config.toml
n_layer = 12
d_model = 640
n_head = 5
n_kv_head = 5
head_dim = 128
d_mlp = 1920
vocab_size = 16384
activation = "squared_relu"
norm = "rmsnorm"
norm_place = "pre"
norm_eps = 1e-05
positions = "rope"
rope_base = 1000000.0
rope_fraction = 1.0
qk_norm = true
attn_scale = 0.114
bias = "none"
tie_embeddings = false
parallel_block = false
extras = ["capped logits"]
init = "uniform"
init_std_qkv = 0.0173
init_std_o = 0.0
init_std_up = 0.0173
init_std_down = 0.0
optimizer = "adamw"
lr = 0.00108
lr_mult_up = 1.05
beta1 = 0.9
beta2 = 0.95
lr_head = 0.00594
warmup_steps = 369
schedule = "wsd"
decay_fraction = 1.0
decay_shape = "linear"
final_lr_fraction = 0.0
batch_tokens = 131072
seq_len = 2048
doc_mask = true
train_tokens = 477100000
steps = 3640
dataset = "wikipedia_en"
Each number is 128 + 24 x the weight over its row's rms, rounded and kept within 0 to 255. Layers, rows and columns count from 0. The size above them is the row's rms in percent of the matrix's.

# layer 8 attention output (transposed), 640x640, rms 0.026, rows 274-373, columns 320-351
size [ 91  95  98  96  94  90  97  90  91  97  96  97  92  91  92  93  93 100  91  91 100  98  90  93  99  92  98  92  96  86  96  98  93  87  95  90  96  88  91  90  88  94  97  96  88  96  87  90  92  97  92  91  98  87  95 101  91  97  96  90  88  90  96  87  95  90  90  98  91  99  92  95  93  91  91  93  89  93  96  90  95  88  90  93  95 102  99  89  97  95  96  95  92  88  90  87  97  91  95  99]
[[148 118 112 137 123 189 123 127  91 158 118 117 144 152 126 139 114 105 124 139 113 139 133 134 131 125 113  92 114 135 133 168]
 [173 124 142 169  95 109 159 106 135 150 141 121 127 123 139 100  71 145 144 137 116 148 108 174 153 132  89 156 140 127 121 121]
 [132 135 108 123 144 142 122 105 108 145 155 128 168 100 169 118 142 132 111 113 159 115 138 116 106 111 164 168 135 177 174 108]
 [127 111 125 134 131 139 143 111 157 102 151 171 173  93 165 152 152 135  87 138 147 136 151 107 132 121 137 191 124 142 143 123]
 [129  96 110 151 142 183 153 129 147  99 187  93 120 113 142 125 108 129 148 127 101 131 128 105 153 139 151  98 123 119 136 141]
 [127 144 122  89 125 109  89 117 133 126 127  79 171 138  99 153  98 117 153 163 172 141 195 152 142 118 113 135 124 163 133 153]
 [128 178 140  81 122 106 108 113 163 146 128 111 148 118 116 176 103 122 104 124 141 123 155  80 136 140  99 130 119 194 126 106]
 [130 164 131 175 154 158 146 132 167 114 133  79 121 129 116  90 141 159 137 164  54 110 124 116  97 129 187 130 107 162 120 114]
 [ 81 137 122 125 140 158 120 135 133 152 153  97 115 106 133 100 114  99 153 135 136 123 132  88 159 140 160 128  90 115 142 126]
 [169 131 136 128 166 143 108 121 146 143 115 125 141 134 116 167  98 116 140 174 135 100 120 116 123 163 117  61 134 137 126  81]
 [153 120 144  96 102 105 127 104 150 166 120 118 126 134 145 150  96 109 121 114 132 151 173 168 145 150 120 114 115 110 103  86]
 [123 152 115 111 107 137 131 163 106 157 155 111 116 103  94 164 125  82  90 126  97 135 162  87 135 130 110 149 108 157 152 133]
 [110 147 119 108 131 103 142 168 140 124 143 150 118  93 135 159 156 112 115 105  97 150 162 142 169 127 121 103 134 123  97 153]
 [ 97 131 116  90 128  90 176 112 143 113 163 107 113 142 105 105 111 158 160 125 173 129 137 109 155 122 126 146 147 144 152 106]
 [134 119 125 165 165 149 147 141 106 125 168 162 128 116 129  97 159 114 135 157  97 137 138 124 103  95 111 101 117 136 148 166]
 [ 89 158 111 100 136 106 131 138 156 121 158 126 137 108 153 140 139 126 128 117 114 147 142 125 139 123 153  89 145 136 163 135]
 [165  96 121 188 150 121 136 144 163 105 134 135 108 119 136  97 205 101 106 124 116 114 125 106  99 119 124 172 136 173 147 117]
 [ 97 138 129 154 126 124 158 131 112 139 196 101  72 145 130 116  95 141 149 154  96 102 110 119 108 146  96 117 123 124 120 109]
 [165 124 161 113 117 151 148 102  74 128 144 145 143 142 139 153 109 116 120 117 180 112 112 107 148  99 119  94 113  99 150 104]
 [117 132 124 101 120 132 116 114  88 167  90 152 153  77 108  85 125 122 145 108 121 112 109 121 133 183 130 130 107  96 121 127]
 [101 122 110 152 132 157 110 108 104 155 134 122 129 124 110 116 137 140  91 163 149 122 112  90 102 145 139 113 110 136 118  94]
 [153 112  95 127 122 142 141 159 109 119 123 122 153 129 159 145 161 133 153 115 114 160 111 121 118 141 128 122 127 120 143 140]
 [113 189 112 100 140 102 133 110 132 152 135 138 109 110 157 114  94 109 103 104 137 151  90 117 128 160 165 155 122 102  99 116]
 [110 105 102 120 155 106 148 154 153  89 144 126 151 115 117 166 129 152 134 124 165 114 160 113 126 128 162 119 164 107 138 127]
 [109 130 156  94 111 112 143 143 128 103 153 122  72 109  90 126 125 155 149 153 142 140 114 168 140 146 143 166 115 150 158 120]
 [152  72 111 158 159 139 143 150 120 133 146 163 134 174 118 131 137 106 130 110 111 133  94  97  79 119  80  87 119 144 106 135]
 [100 101 125  94 119 106 147 156 151  94 118 164 164 105 126 107 206  88 141 138 133 173 142 124 142 141 133 150 151 197 148  78]
 [175 135  80 132  71 142 107 134 111 106 126  72 123  97 105 139 124 175 156 111  66 152 162 148 136 123 125 157 133  96 139 110]
 [131 131  78 123 122 140  91 156 121 133 111 100 124 122 125 122 101 135 109 154 129 103 123 141 158 126 166 140 144  74 153 117]
 [129 166 176 117 153 106 193 117 141 110  87 121 161 174 155 131 125 124 114  89 140 119 123  77 115 162 115  88 113 101 106 134]
 [ 95 162 167 100 138  90 104 189 191 120 116 121 132 112 125  90 130 113 143 138 145 120 146 125 141 191 123 108 140 137 153 113]
 [141 142 141 135 102 176 117 120 124 119 104 163 176 103 155 164 129  82 162 142  91 140 115 131 111 129 103  75  80 105 123 135]
 [176 123 117 145 120 123  81 159 112 138 171 122 132 133 124 122 174 135 119 139 151 125 124 145 141 105 103 128 143 147 127 130]
 [145 182 130 138 184 121 132 134 120 100 150 144 175 103 144 129 127 112 116 131 118  95 154 117 117 146 161 121 103  83 123 119]
 [ 93 187 104 126  88 134 145 129  97 116 142 120 110  89 135 114 156 143 135  97 122 140 108 107 139 130 126 154 166 131 107 161]
 [ 98 163 113 128 148 145  99 140 156 142 139 134 108 117 163 117  98 134 124 108 102 145 131 100 124 159  93 125 115 111  99 143]
 [ 70 132  96 122 125 171 139 110 136  84 131 167 161 120 110 110 105 138 136 130 140 158 121  86 126 134 124 119 127 109 110 127]
 [138 137 154 119 150  90 133 170 168 129 156  95 116  90 121 124 122 167  80 111 110 135 140 113 150 155 146 139 112 144 125 103]
 [129  83 172 134 128  86 162 119 143 128 112 154 113 121 116 109 102  90 150 117 117 125 136 102 171 159 131 101 115 113 121 114]
 [128 117 114 160 135 148 139 133 135 113 139 110 164 116 138 154 124 128 178 120  94 120 147 128 145 104  98 116 133 138  80 140]
 [115 138 144 153 121 134 164 142 142  97 130 168 127 146 124 116 118 105 121 131 113 127 139  88 127 139 149 113 109 120 150  83]
 [144 121 107  96 155 111 117 128 141 128 127 128 152  95 109 107 171 108  81 114 169 110 151 122  85 172 102 114 122 156 125 122]
 [116 141 103 122 147 117 106 187 109 125 125 137  99 110 140  78 173 125 114 155 128 124 129 140  97 160  95 135 124 117 147 103]
 [131  49 131 152 124  85 197 137 102 131 138 130 102 124 123 117 175 114  98 123  85 147 153 136 120 126 142 152  99 110 116 165]
 [124 110  78 136 120 195 145 118 130 136 164 145 128 131 117 148 119 143 134 118 125 137 137 124 105 134 126 138 138 149 136 144]
 [ 90 138 118 113 116 134 129 127 176 113 127 145 142 125 139  99 113 172  99 157 128 133 133 143 133 182 118 122 113 138 148 129]
 [ 83 146 167 116 132 151 120  89 102 134 113 169 118 100 131  83 132 124 117 123 127 123 140  66 146 145 144 111 109 152 106 100]
 [123 142 143 147 151 120 139 142 125 110 125 114 148 116 129 111 110 105 120 163 129 118 130 160 134 158 152 104 138 118 122 109]
 [125 146 133 154 141 121  97 103 144 118 102 111 141 105 144 143  80 143 135 136 144 106 138 121 143 155 165 124 125 133 117 101]
 [168 163 108 130 119 143 165 153 108 109 137 133 120 111 138 144 115 147  92 141 135  86 143 103 111 103 109 151 121  88 112 117]
 [158 132  99 139 145 147 107 139  93 128 113 126 111 127 154 136 146 143 109 148 114 135 127 128 134  76 109 141  96 125 117 138]
 [116 107 120 120 117 115  75 110 125 138 164 109 132 120  73 113 118 166 145 118 102 125 129 156 116 100 147 163 124 103 154 109]
 [137 139 136 115  95 121 141 134  92 177 103 144 136 126 129 183  99 129 172 113 111 106  91 159 129 153 100 116  96 100  87 154]
 [155 124 140 148 109 155  99 128  91 111 103 121 109 156 103 143 143 143 141 167 119 113 102 117 111  94 117  97 145 121 130 122]
 [112 106 152 122 132  91 146  84 145 128 147 139 156 125 156 161 148 117 166 123 124 138 146 151 137 140 161 107 150 146 132 117]
 [110 155 113 167 132 135 149 157 110  78 189  91 101 132 137 133 140 179 123  89 125 113 149 133 144 146 103 137 122 102 129 152]
 [151  87 133 172 100 121 137 128 112 177 101 118 153 128 152 117 146 152 100 130 129 100 145 128 133  90 185 155 145 120 131  87]
 [160 152 126 109 161 117 103  85 180 127 131 157 124 116 146 131  80 101 133 164 138  95 144 157 117 165  99 131 179  90 112  94]
 [180 138 111 130 150 133 115 125 134 135  92 149 129 129 120 138 149  84  85 143 121 121 161 104 120 147  97 141  96  94 135 123]
 [136 107 111 144 125 135 137 113 102 106  97 146 108 143 120 195 173  92 109 132 109 147  95 126 140 135 130  98 108 116 102 153]
 [148 120 139 147 122 119 156 124 136 113 120  96 144 125 137 136  94 132 128 132 166 121 123 164 123 180 145  88 115  89 146 101]
 [126 124 118 130 142 115 125 121 121  95 142 166 140 104 140 135 138 124 146 119 153 110 159 104 117 122  89  95 140 102 120 126]
 [172  89 121 143  94 120 116 124 149 144 136 142 118 134 116 147 134 148 146 179 104 136 103 151  87 120 124 157 179 131 129 108]
 [116 140 164 121 112 106 120 134 130  96 122 174  77 144 108 136 140 141 146 123 127 118  91 126 130  95 107 110 144 109 140 165]
 [153 134 114 162 104 135 112 135 127 135 175 158 138 145 116 123 115 124 126  92 109 128 143 167 127 106 135 140 143  87 116 132]
 [ 99 115 125 136 103  97 155 159 128 114 108 168  88 114 126 120 147 101 125  81 122 104 153  88  74 145 132 102 111 114 112 133]
 [130  69 167 147 143 133 136 169 134  50 128 151 131 110 147 111 148 172 127 133 127 129  96 124 102 123 144 137 110 101 119 171]
 [148 133 180 126 161 134 115 158 168 105 147 141 115 135 148 124 117 146 156 185 165 136  98 146 130 157 117 138 104 108 163 141]
 [143 165 146 147 121 133 121 177 136 113 115 140 125 143 119 104 149 145 170 123 149 159 152 165 129 106 107 155 141 144 132 132]
 [124 179 101 149 113 143 157 176 127  98 117 133 176 131 127 137 179 147 114 103 126 134 150 104 150 144 144 123 132 129 129  91]
 [ 60 166 115 121 160 139 175 126 127  96 164 150 147 124 120 138 140 120 113  78 140 131 109  82 105 158 115 129 107 149 136 189]
 [131 136 126 151 124 101 161 105 169 129 149 133 137 138 104 109 170 119 113 144 131 149 117 129 105 150 127 104 116 130 130 143]
 [103 138 143 161 163 117  93  87 155  90 115 148 129 125 129 122 107 154 116 100 159 108 123  89 105 156 138 140 110 106 141 142]
 [ 75  68 119 116 127 104 147 106  86  95  89 117 119 146  91 135 152 145 162 144 143 129 130 125 134 118 128 160 190 148 134 144]
 [145 134  84 144 110 137 128  97 106 116 108 160 111 128 101 155 150 117 128 141 111 115  83  95 136  81 114 143 144 126 126 117]
 [167  99 129 151 105 127 106 144  92 135  90  90 172 106 138 185 124 144 157 113 112 117 156 134 136 137 142 144  97 144 131 137]
 [146 103 155 113 111 146 144 113 123 150 127 108 114 147  93 142  92 159 140 144 160 125  92 164 189 129 104 153  96 124 130 129]
 [108 119 128 159 119 114 168 105 125 154 119 157  77 162 140 102  88 125 154 126 137 134  92 130 135 143 116 148 156 143 123 123]
 [117 105 129 137 137 109 148 138 142 108 125 153 132 138 110 105 159 148 154 122 125 151 104 119  96 109 132 126 139 106 160 143]
 [148 125  90 121  98 165 159 141 144  91 138 154 146 129 141 136 122 147 132 137 143 134 100 103 139 100 193 134  98 115 119 135]
 [122 101 144  98 175 110 137 129 155  75 186 136 151 104 121 121 147 122 110 112 164  98 141 112 129 178 114 137 100 140 147 155]
 [144  83  96 111 122 148 109 155 100 124 156 118  94 133 135 122 109 106 140 136 126 169 108 151 127 116 135  70 128  91 130 123]
 [152 126 134 195  85 149 140 112 112 133 105 120 106 108 107 135 117 152  88 150 112 104 160 109 137 106 126 127 152 104 126 104]
 [110 121 152 104 111 132 164 119 141 126 106 136 124 148 148 117 147 118 112 112 165 137 154 138 122 147 156 110 131 158 150  92]
 [131 111 143 131 106 162 123 146 129 129  74 145 144 131  88 141 118 160 143 118 135 120 105 126  68 115 109 157 118  81 129 127]
 [123 156 146 117 122 141 105 103 125 127 125 132 143 128 160 111 101 152 154 131 124 106 110 104 100 110 139 105 144 115 117  87]
 [106 110 141 160 108 115 110 111 122 165 103 138 104 110 120  96 130 136 128 140 117  79 124 113 127 145 147 102 159 100 155  74]
 [178 121  90 152 117 114 158 136 120 140 120 131 114 118 135 103  86 114 159 121 153 145 147 137  95 121 117 138 127 120 140 120]
 [117 155 164 108 156 112 113 102 154  90 114 130 116 118 114 118 141 136 125 133 115 108 120 102 103 180 163 134 108 159 133 121]
 [148  86  91 154 134 152 126 112 100 101 104 115 136 121 135 171 139 166 121 124 141 106 119 112 119  73  87  95 117 120 138 144]
 [134  83 104 121 150  91  84 152 162 126 147  74  97 108 156 111 174 177 147 190 135 161 125 166 140 114 121 105 108 171 157 134]
 [112 122 160 136 110  95  82 124 145 151 118 143  88  80 119 100  97 132 131 137 159 118 131 153 182 118 145 129 151 150  99 101]
 [147 148 138 123 152 163 156 117 112 156 129 103 141 147 151 130  82 127 190 125 130 114 104 123 154 104 184 138 137 159 144 132]
 [130 136  98 113 109 157 120 115 104 125 134 138  81 114  67 114 124 115 125 158 174 105 184 118 153 143 132 121 167 162 189 150]
 [134 168 166  95 141 142 156 165 126 144 117 127  80 110 110 123 108 131  77 113 150 100  95 112 143 133 126 114 125 136 130 134]
 [142  97 149 144 130 114 121 131 151 129 120 148 110 144 126 120 162 147 167  94 133 143 114  87 128 101 103 110 109 137 134 162]
 [101 124 150  90 156 102 115 123 152 106 182 120 104 151 144 104 136 162 145 167 120 130 146 148 134 142  81 126 112  84 113 189]
 [112 107  85 102 111 141 118  70 128 132 109 113 130 143 113 144  92 143 116 154 149 127 101  96  98 122  95 147  89  84 122 160]
 [105 146 173  75 150 120 112  79 108 143 103 119 151 141 109 118 103 134  76 132 155 102 109  99 145 105 148 155 126 150 148 105]
 [114 126  64 154 140 134 103  89 169 112 140 134 121 140 139 131 147 134  98 119  84 143 165  89 150 134 133 114 153 165 114 113]]
# layer 8 attention value, 640x640, rms 0.0268, rows 275-374, columns 320-351
size [ 97  96  95  94  90  96  89  93  96  96  99  92  91  91  94  91  94  89  94  98 100  93  93  98  93  99  95  96  89  96  98  90  92  97  91  93  94  89  93  93  96  94  97  93  97  88  90  94  97  91  92  95  88  97 104  93 101  93  91  88  93  96  88  92  92  92  99  94  99  94  94  93  90  92  94  91  96  98  91  94  92  91  92  94  99  97  91  96  92  95  97  95  92  91  92  98  93  95  98 100]
[[130 134 147 123 117 122 108 129 110 124 105 139 167 109 102  92 160 143 148 123 138 126 146 132 167  86 102 109 127 120 143 165]
 [114 147 133 105 133  84 107 140 132 109 105 149 104 103 170 172 123 157 104 159 110 154 121 144 137 114 130 115 157 152 123 127]
 [135 187 106 100 215 124 118 146 116 158 160 127 120 132 104 103 149 123 118 133 150 147 130 155 144 143 144 102  98  68 124 132]
 [132 123 133 109 131 124 126 132 138 157 102 121 132 140 144 148 175 140 142 119 124  82 130 173 139 119 120 115 114  99 122 163]
 [135 122 139  90 168 138 142 120 142 164 136 177 129  98 151 134 121 101 125 124 112 145 126  92 122 119 125 123 108 135  92 100]
 [127  86 135  99 132 151 120  93 164 125 154 130  68  84 150 126 120 115  93 143 140 108 122 113  60 114 135 107 149  97 136 112]
 [131 129 155 122 147 119 119 107 102 109 126 146 124 168 170 154 103 106 111  96 149  95 120 107 144 145  57 120 151 118 145 159]
 [115 132 101 155 119 133 123 153  82 106 115 158 164 142 122 113 183 122 109 128 140 148 139 122 107 125 100 103 134 154 151  59]
 [126 128 136 170 119 110 143 116 152 156 155 107 158 122 155 139 178 131 140 140 149 149 130 165 142 112 104 139 133 134 154 108]
 [117 144  91 155 153 140 119 100 115  98 119 130  95 135 129  50 129  94 120 131 132 109 134 138 146 147 156 110 137 153 128 167]
 [157 118 152 134 167 108 130 153 162 128 144 120  80 114 164 120 153 119 130 140 156 157 154  96  87 117 143 158 110  76  98 107]
 [ 97 148 144 143 116 137 130 128 141 158 113 105 123 140 138 125 151 121 140 137 117  96 149  97 152 162 137  87 115 164 120 158]
 [130 138 129 148 113 162 136 121 108 142 103 123 155  84 119 125 111 117 114 109 123 112 138  89 137 104 137 137 141 160  90 165]
 [116 163  62 140  99 139 139 100 143 147 112 111 117 163 126 139 135 129 148 115 139 105  99 113 164 141 141 145 114 151 131 146]
 [120 106 130 121 141 163 123 108 138 163 124 136 102 162 140 117 120 120 129 139 124 113 148 147 125 180 172 147 126  47  86 136]
 [106 128 157  90 149 107 159  91  98 142 103 143 145 157 126 150 104 155 137 106 141  94 136 121 155 140 128 108 104 118 137 131]
 [159 109 112  99 141 131  97 183 118 105  56 104 162 121 117 154 131 139 122 114 113 132 145 153 152 107  96 157 162 174 133 209]
 [154 117 122 124 139 101 122 164 206 138 148 120 113  65 138  94 144 123 136 103 125 158 108  99  88 142 139 107 131 124 117 138]
 [119 104 117  99  85 118 135 151  69  88 104 111  98  86 137 118  88 132  99 135 112 174 102 171 165 116 172 109 144 133 129 131]
 [152 131 151 153  96 161 117 198 184  89 132 128 119 133 121 129 125 111 165 133 110 146 162 125 155  89  94 142 139 128 103  98]
 [121 101 184 151 147 111 130 131 186 105  92 140 159 124 128 152  84 122 135 112 121 128 164 146  71 116 168 125 113 102 141 102]
 [109 163 114 143 157 151 122 162 116 114 112 186 127 122 146 145 152 135 105 114 126 123 114 132 117 120  88 140 100 160 181 141]
 [131 161 139  77 115 115 132 102 143 110 158 130  64 150 151 116 160  72 140 157 135 101 114  83 150 136 122 154 110 142 110 163]
 [148 118 117 136 101 143 124 128 119 143  69 145 162  74 118 121 144  89 152 145 102 159 115 144 141  92 104 124 143  99 122 152]
 [145 158 152 136  78 121 112 138 182 124 127 116  86 117 117 140 147 102 117 133 111 107 160 146  89 119 138 142 109 116 161 123]
 [ 98 172 115 136 169 112 118  92  94 110 122 124 106 105 142 101  78 149 136 122 141 116  80 185 141 105 150 127 127  85  90 188]
 [116 144 132 113 142 162 128 162 110 109  99 116 121 120 104 151 128 161 128 130 157 167 121  72 177 134 135 176 107 137  92 125]
 [140 151 105 108 131 141 133 156 121 143 147 154  96  93  93 157 109  94 150  82 143 123 126 112 143 139 127 130 125 152 123 125]
 [129  90  95 131 107 166 157 127 121 121 140 148  98 136 103  97 132 106 115 151 134 136  90 136 126  63 139 154 114 136 194  69]
 [131 129 109 116 161 114 144 124 119  84 104 158 119 117 146 155 108 130 148 123 139 124 134 104 161 147 151 134 135 139 116 130]
 [115 129 142 102 105 111 114  86 109 168 142 112 111 121 130 121 130 181 113 117 122  97 157 124 127 138 115 136 170  85 167 119]
 [ 95 107 122 106 150 103 144 127  98 106  66  67 114 132 133 138 122 125 123 118 113 150 162 123 113 116 131 112 151 124 115 101]
 [117 149  89 128 162 148 127 140 137 135 112 120 106 127 131 125 158 116  99 119 156 116 125 110 175 117 128 137 122 151 169  93]
 [133 106 110 141 152 118 127 118  85 173  57 151 152 128 144 106 129 116 146 132 139 133 137  92 128 113 122 113 155 125 109 131]
 [101 122 144 153 111 148 130 101  93 117 143 105 133 156 152 144 165 135 108 162 118  70 101 138 137 160 134 108 153 123 134 100]
 [145 132 103 118 169 154 154 129  81 133 151 132 112 124 148 139 124 103 115 132 153 130 135 106 161 200 140 120 127 115 141 151]
 [103 107 111 120 148 169 140 175 138 111 168 107 134 139 115 136  96  91 131 123 134 107 162 101 104  59 139 127 106  71 148 142]
 [123 161 105 142 111 172 156 132 135 138 159 115 175 125 141 119  90 131 156 157 139 157  96 107 100  92 148 127 107 103 126 133]
 [131 149 133 171 115 106 109 107 150 109 140 137  74 164 149 116 132 179 121 117 114 119 109 121 136 141 162  97 152 130 145 118]
 [154 142 131 128 172 130 159 144 108 126 182 118  86 132 105  71  59 152 113 129 155 132 116  96 136 123 163 138 112 124 126 138]
 [101 121  76 151 153 124 124 109 197 145  98 116  72 159 156 154 148 140 127 142 114 127 147 161 101 115 163 136 129 112 161 152]
 [141 153  98 123 162 125 135 170 106 156 125 146 141 145 144 163 132 105 145 115 101 133 143 156 122 125 142 123 136 163 103 145]
 [165 173 136 132  95 143 131  82 164 141 117 147 157 130 137 135  95 147 167 111 160 129 127 149  85 129 126 142 133 139 145 105]
 [134 157 141 116  66 139 115 106 155 129  67  97 109 132 118 119 117 148 105 159 111 132 156 148 156 129 105 133 139  69 125 143]
 [ 89 128 126 101 151 167 110 134 115 123 116 132 109 161 125 108 128 113 138 124 120 140 144 148 140  71 155 151 128 144 120 118]
 [110 136 107 100 133 108 120 118 129  99 169 147 133 131 130 106  86  86 138 122 154 115 108  82 160 137 156 128 140  93 163 159]
 [100 151  72 158 134 124 112 128 148 164 121 164 113 109 150 122 126 139 147 140 149  69 138 160 144 117 126 141 119 156 181 150]
 [122 142 115 125 147 119 157 111 139 131 176 164 150 135 124 113 149 124 123 141 123 135 125 132 100  78 140 152 124 110 149 171]
 [150 118  95  96 143 134 124 142 126 144  99 134 106 134 158 125 190 110 137 120 105 110 124 122 115 134 144 118 136 155 138 124]
 [159  97 114 150 124 140  99 169 128 105 150 117 113 124 149 163 147 104 125 102 101 120 142 129  74 141 111 158 127 103 148  93]
 [142  75 155 114 143 103 129 125 121 139 113 124 145 139 156 125 119 134  87 113 132 162 123 124 121 153 121 136 133 150 100 114]
 [121 100 191 155  88 103  96 103 150 121 128 128 112 107 138 110 129 143 108 106 152 153 133 106 150 117  90 129 148 178 190 103]
 [172 141 128 171  83 108 121 104 125 139 178 145 153 114 139 113 170 178 107 120  98 149 164 133 111 140 137 141 143  82  90 128]
 [145 130  99 128 100 144 129 130 102 140 121 115 130 108 124  88 143 139 103 159 121  95 155 162 105  85 103 140 122 138 132 187]
 [131 120 144 117  99 119 134 126 135 130  76 137 152 144 131 140 128 107 116 125 139 117 112 147 135 134 158 136 150 181  94  82]
 [113  96 144  86 147 100  91 137 102 133 122 159  69 169 142 111 117 110 112  94 109 147 120 142  82 147  81 157 147 177 140 173]
 [ 97 166 105 177 105 144 154 116  85 152 114 103  81 124 144 155 188 148 130 163 129  64 100  94 181  97 119 149 101 222 115 128]
 [149 119 115 134  99 130 114 193 131 131 157 124 110 133 106 139 111 128 121 130 147 159  94 124  79  93 152 147 115 145 155  83]
 [121 117 134 187 107  99 127 121 108  87 154  95 187  94 121 102 100 104 140 137 103 147 176 156  97 122 130 151 152 151 148 146]
 [128 125  94 137 126 147 115 182 172 154  95 114 147 167 116 131 122 113 113  90 115 140 140  75 117  97 116 151  94 169 157 136]
 [ 97 161  89 121 132 158 131  94 168 129 129 121 119 152 141 102 110 161 115 131 136 106  96 109 183 119 157 137 129 114 100 148]
 [105 133 167 142 122 113 122 117 150 130 155 109 121 113 134 176 125 150 135 107  95 116 166 136 107 104 101 104 147 102  90 160]
 [122 136 130 118 115 138 161 108 108 108 161 113 174 135 163 139 121 115 139 125 119 138 143 133  72 130 140 119 154 128  95 155]
 [149 125 181 108 113  98 137 106 150 133 146 156 115 120 153 106 121 159 105 145 143 114 115 122 126 113 159 110 141 148  98 101]
 [119 117 117 111  81 132 123 135 120 141 182  62 121 140 105 115 124 116 138 127 113 131  70 142 167  96 149 108 143 154 134 156]
 [131 173 113 117 161 134 156 141 173 130 141  91 136 146 107 159 156  81 165  97 117 109  99 161 138 134 160 129 131 158 149 147]
 [132 151 117 137 117 120 110 152 117 133 186 144 161 142 102 110 117 131 143 142 106 116 154 148 142 175 123 142 145  97  93 120]
 [157 102 111 101 162 139 141 125 123 127 141 166 148 144 119 140 121 108 102 111 107 141 123 105 146 160 143 121 122 128 132 134]
 [113  81  97  75 150 155 150 122  93 156 127 129 144 105 139 130 120 132 124 156 116 126 131 151 148 144 144 134 146 126 131 135]
 [143 119  96 136 127 151 148 117 148 118  65 124 113 166 136 134 178  93 136 135 114  82 105 165 130 144 157 100 153 102 115 115]
 [ 90 135 111 116  95 128  94 137 112 142 112 117 130 116 144 165 132  87 105 108 113 148 150 178 122 152 170 126 145 147 166 120]
 [106 120 135 143 142 122 143 124  87 139 128 104 111 109 107 105  93 122  97 116 124 128 121 146 138 129 123 129 134 122 148 156]
 [173 147 173 165 120 118 125 127 149 150 140 181 193 121 138 120  70 111 123 106 156 131 136  76 157 150 110 149 145 145 102 154]
 [118 132 168 119 107 105 128 104 126 151 114 115 130  99 150 112 141 166 114 119 122 125 151 173 126 136 115 127 150  66 124 152]
 [114 100 127 152 133 101 114 141 113 158 132 116  79 111 102 113 129 143 159 107 144 158  86 148 147 125 124 140 152 142 191 102]
 [120 108 134 164 100 128 124 107 173 120 106 161 138  78 140 156 180 110 127 130 113 134 129 123 117 148 101 104 139 135 124 148]
 [107 121 109 133  96 103 135 166 110 158 116 114 196 167 122 155 111 166 154 119 143 133 129 113 156 114  89 109 140  92 130 183]
 [105 137  89 127 123 154 135  88 153 128 150 133 114 175 149 147  85 106 108 125 124 108 122 162 143 128 130 134  99 160  71 142]
 [145 133 115 108 121 159 143 137 175 151 129 161 124 118 148 149 166 150 119 148 149 130 108 139  82 112 134 127 144 161 151 116]
 [155 132  82 174 106 160 134 123 116 103 126 116 123 111 135 125 137  88 133 136 103 125 152 212 137  93 177 128 119 127 112 128]
 [116 113 177 149 119 135 134 187 131 115  94 121 141 157 127 109 105 117 154 108 150 121 128 123 136 153 157 124  97 139 139 117]
 [177 108 137  79 113 153 120 129 131 155  95 136 148  87 136  92 116 153 105  96 146 143  85 112 107 124 134 146 157 101 142 114]
 [134 159 128 139 160 145 144 103 112 160 146 136 140 106 119 142 113 136 111 140 134 120 105 181 144 131 142 139 129  99 141 120]
 [127 153 132 124 145  82 111 135 144 138 171 174 132 155 126 107 189 131 124 135 123 147 131 132 152 116 165 128 108 115 138 148]
 [159 143 137 113 118 106 129 122 144 120 165 101  64  93 135 130 171 168  91 154 115 144 131 161 146 140 109 133 122  87 160 148]
 [145 112 145 142 140 108 130 154 119 105 132  92 142 133 145 134  94 122 135 105 139 106 149 140 121  71 121 130 114 133 117 172]
 [ 83 168 150 151 128 143 126 150 112 121 122 140 101 137 108 125 137 147 114 130 145 100 118  87 127 149 127 114 132 125 151  91]
 [ 94 130  88 152 136  90 122  95 116  91 137 120 117 140 160 135 123 145 117 128 116  80 124 194 159 123  98 139 124 121 137 186]
 [128 125 122 124  86  98 108 103 148 112 157 131 143 146 137 117 154 121 130 119 139 114 102 115 144 177 136 113 120 140 101 120]
 [ 88 161 140 118 104 135 114 144 139 146  92 134 199 150 148 174 128  70 123 101  99  92 158 118 134 147 149 137 157 147  86 177]
 [105 168 144 110 102 116 136  88 119 132 160 157 164 132 111 116 150 146 152 123 150 117 127  80 124  94 116 118 122 186 134 123]
 [109 144  67  98 151 111 108 114 135 172 149 134  93 121 115 138 167 149 131 162 135 139 131 144 126  79  87 159 154 116 143 163]
 [138 150 157 139 115 122 124 153 129 118  95 175 171 165 145 127 124 147 167 114 126 117 125 115  94 150 139 117 141 129 126 129]
 [123 157  81  88 104 157 148 117 145 145 145  99 163 159 131 123 156  96 161 112 103 144 146 164 120 110 125 128  95  90 183 145]
 [ 87 156 145 147  97 136 115  85 120 114  93  90 139 167 122  89 126 124 136 136 132  97 110 164 112 159 151 112 161  95  66 103]
 [135 129 146 135 114 128 129 108 158 106  66 129 127 168 141 142 139 124 125 133 119 104  96 110 130 119 140 118 117 155 110  87]
 [141  99 171 159 129 146 121 137 141 129 124 159  92 111 133 129 149  81 132 138 102 114 129 135  96 145 126 129 162 206 114 131]
 [111  74 113 137 156 125 139  72 136 128 125 101  42 100 176 106 126 130 155 159 122 119 110 153 142  98 135 118 107 117  95 152]
 [109 146 143 136 111 153 149 144 102 142 108  96 133 169 107 117  68 128 147 119 160  84 107 137 170 133 133 116 158 134 118 139]
 [121 115 130 142  73 156 112 143 162 133  91 128 151  67 125 131 113 145 105 138 139 147 161  91 165 112 130 141 122 121 109 156]]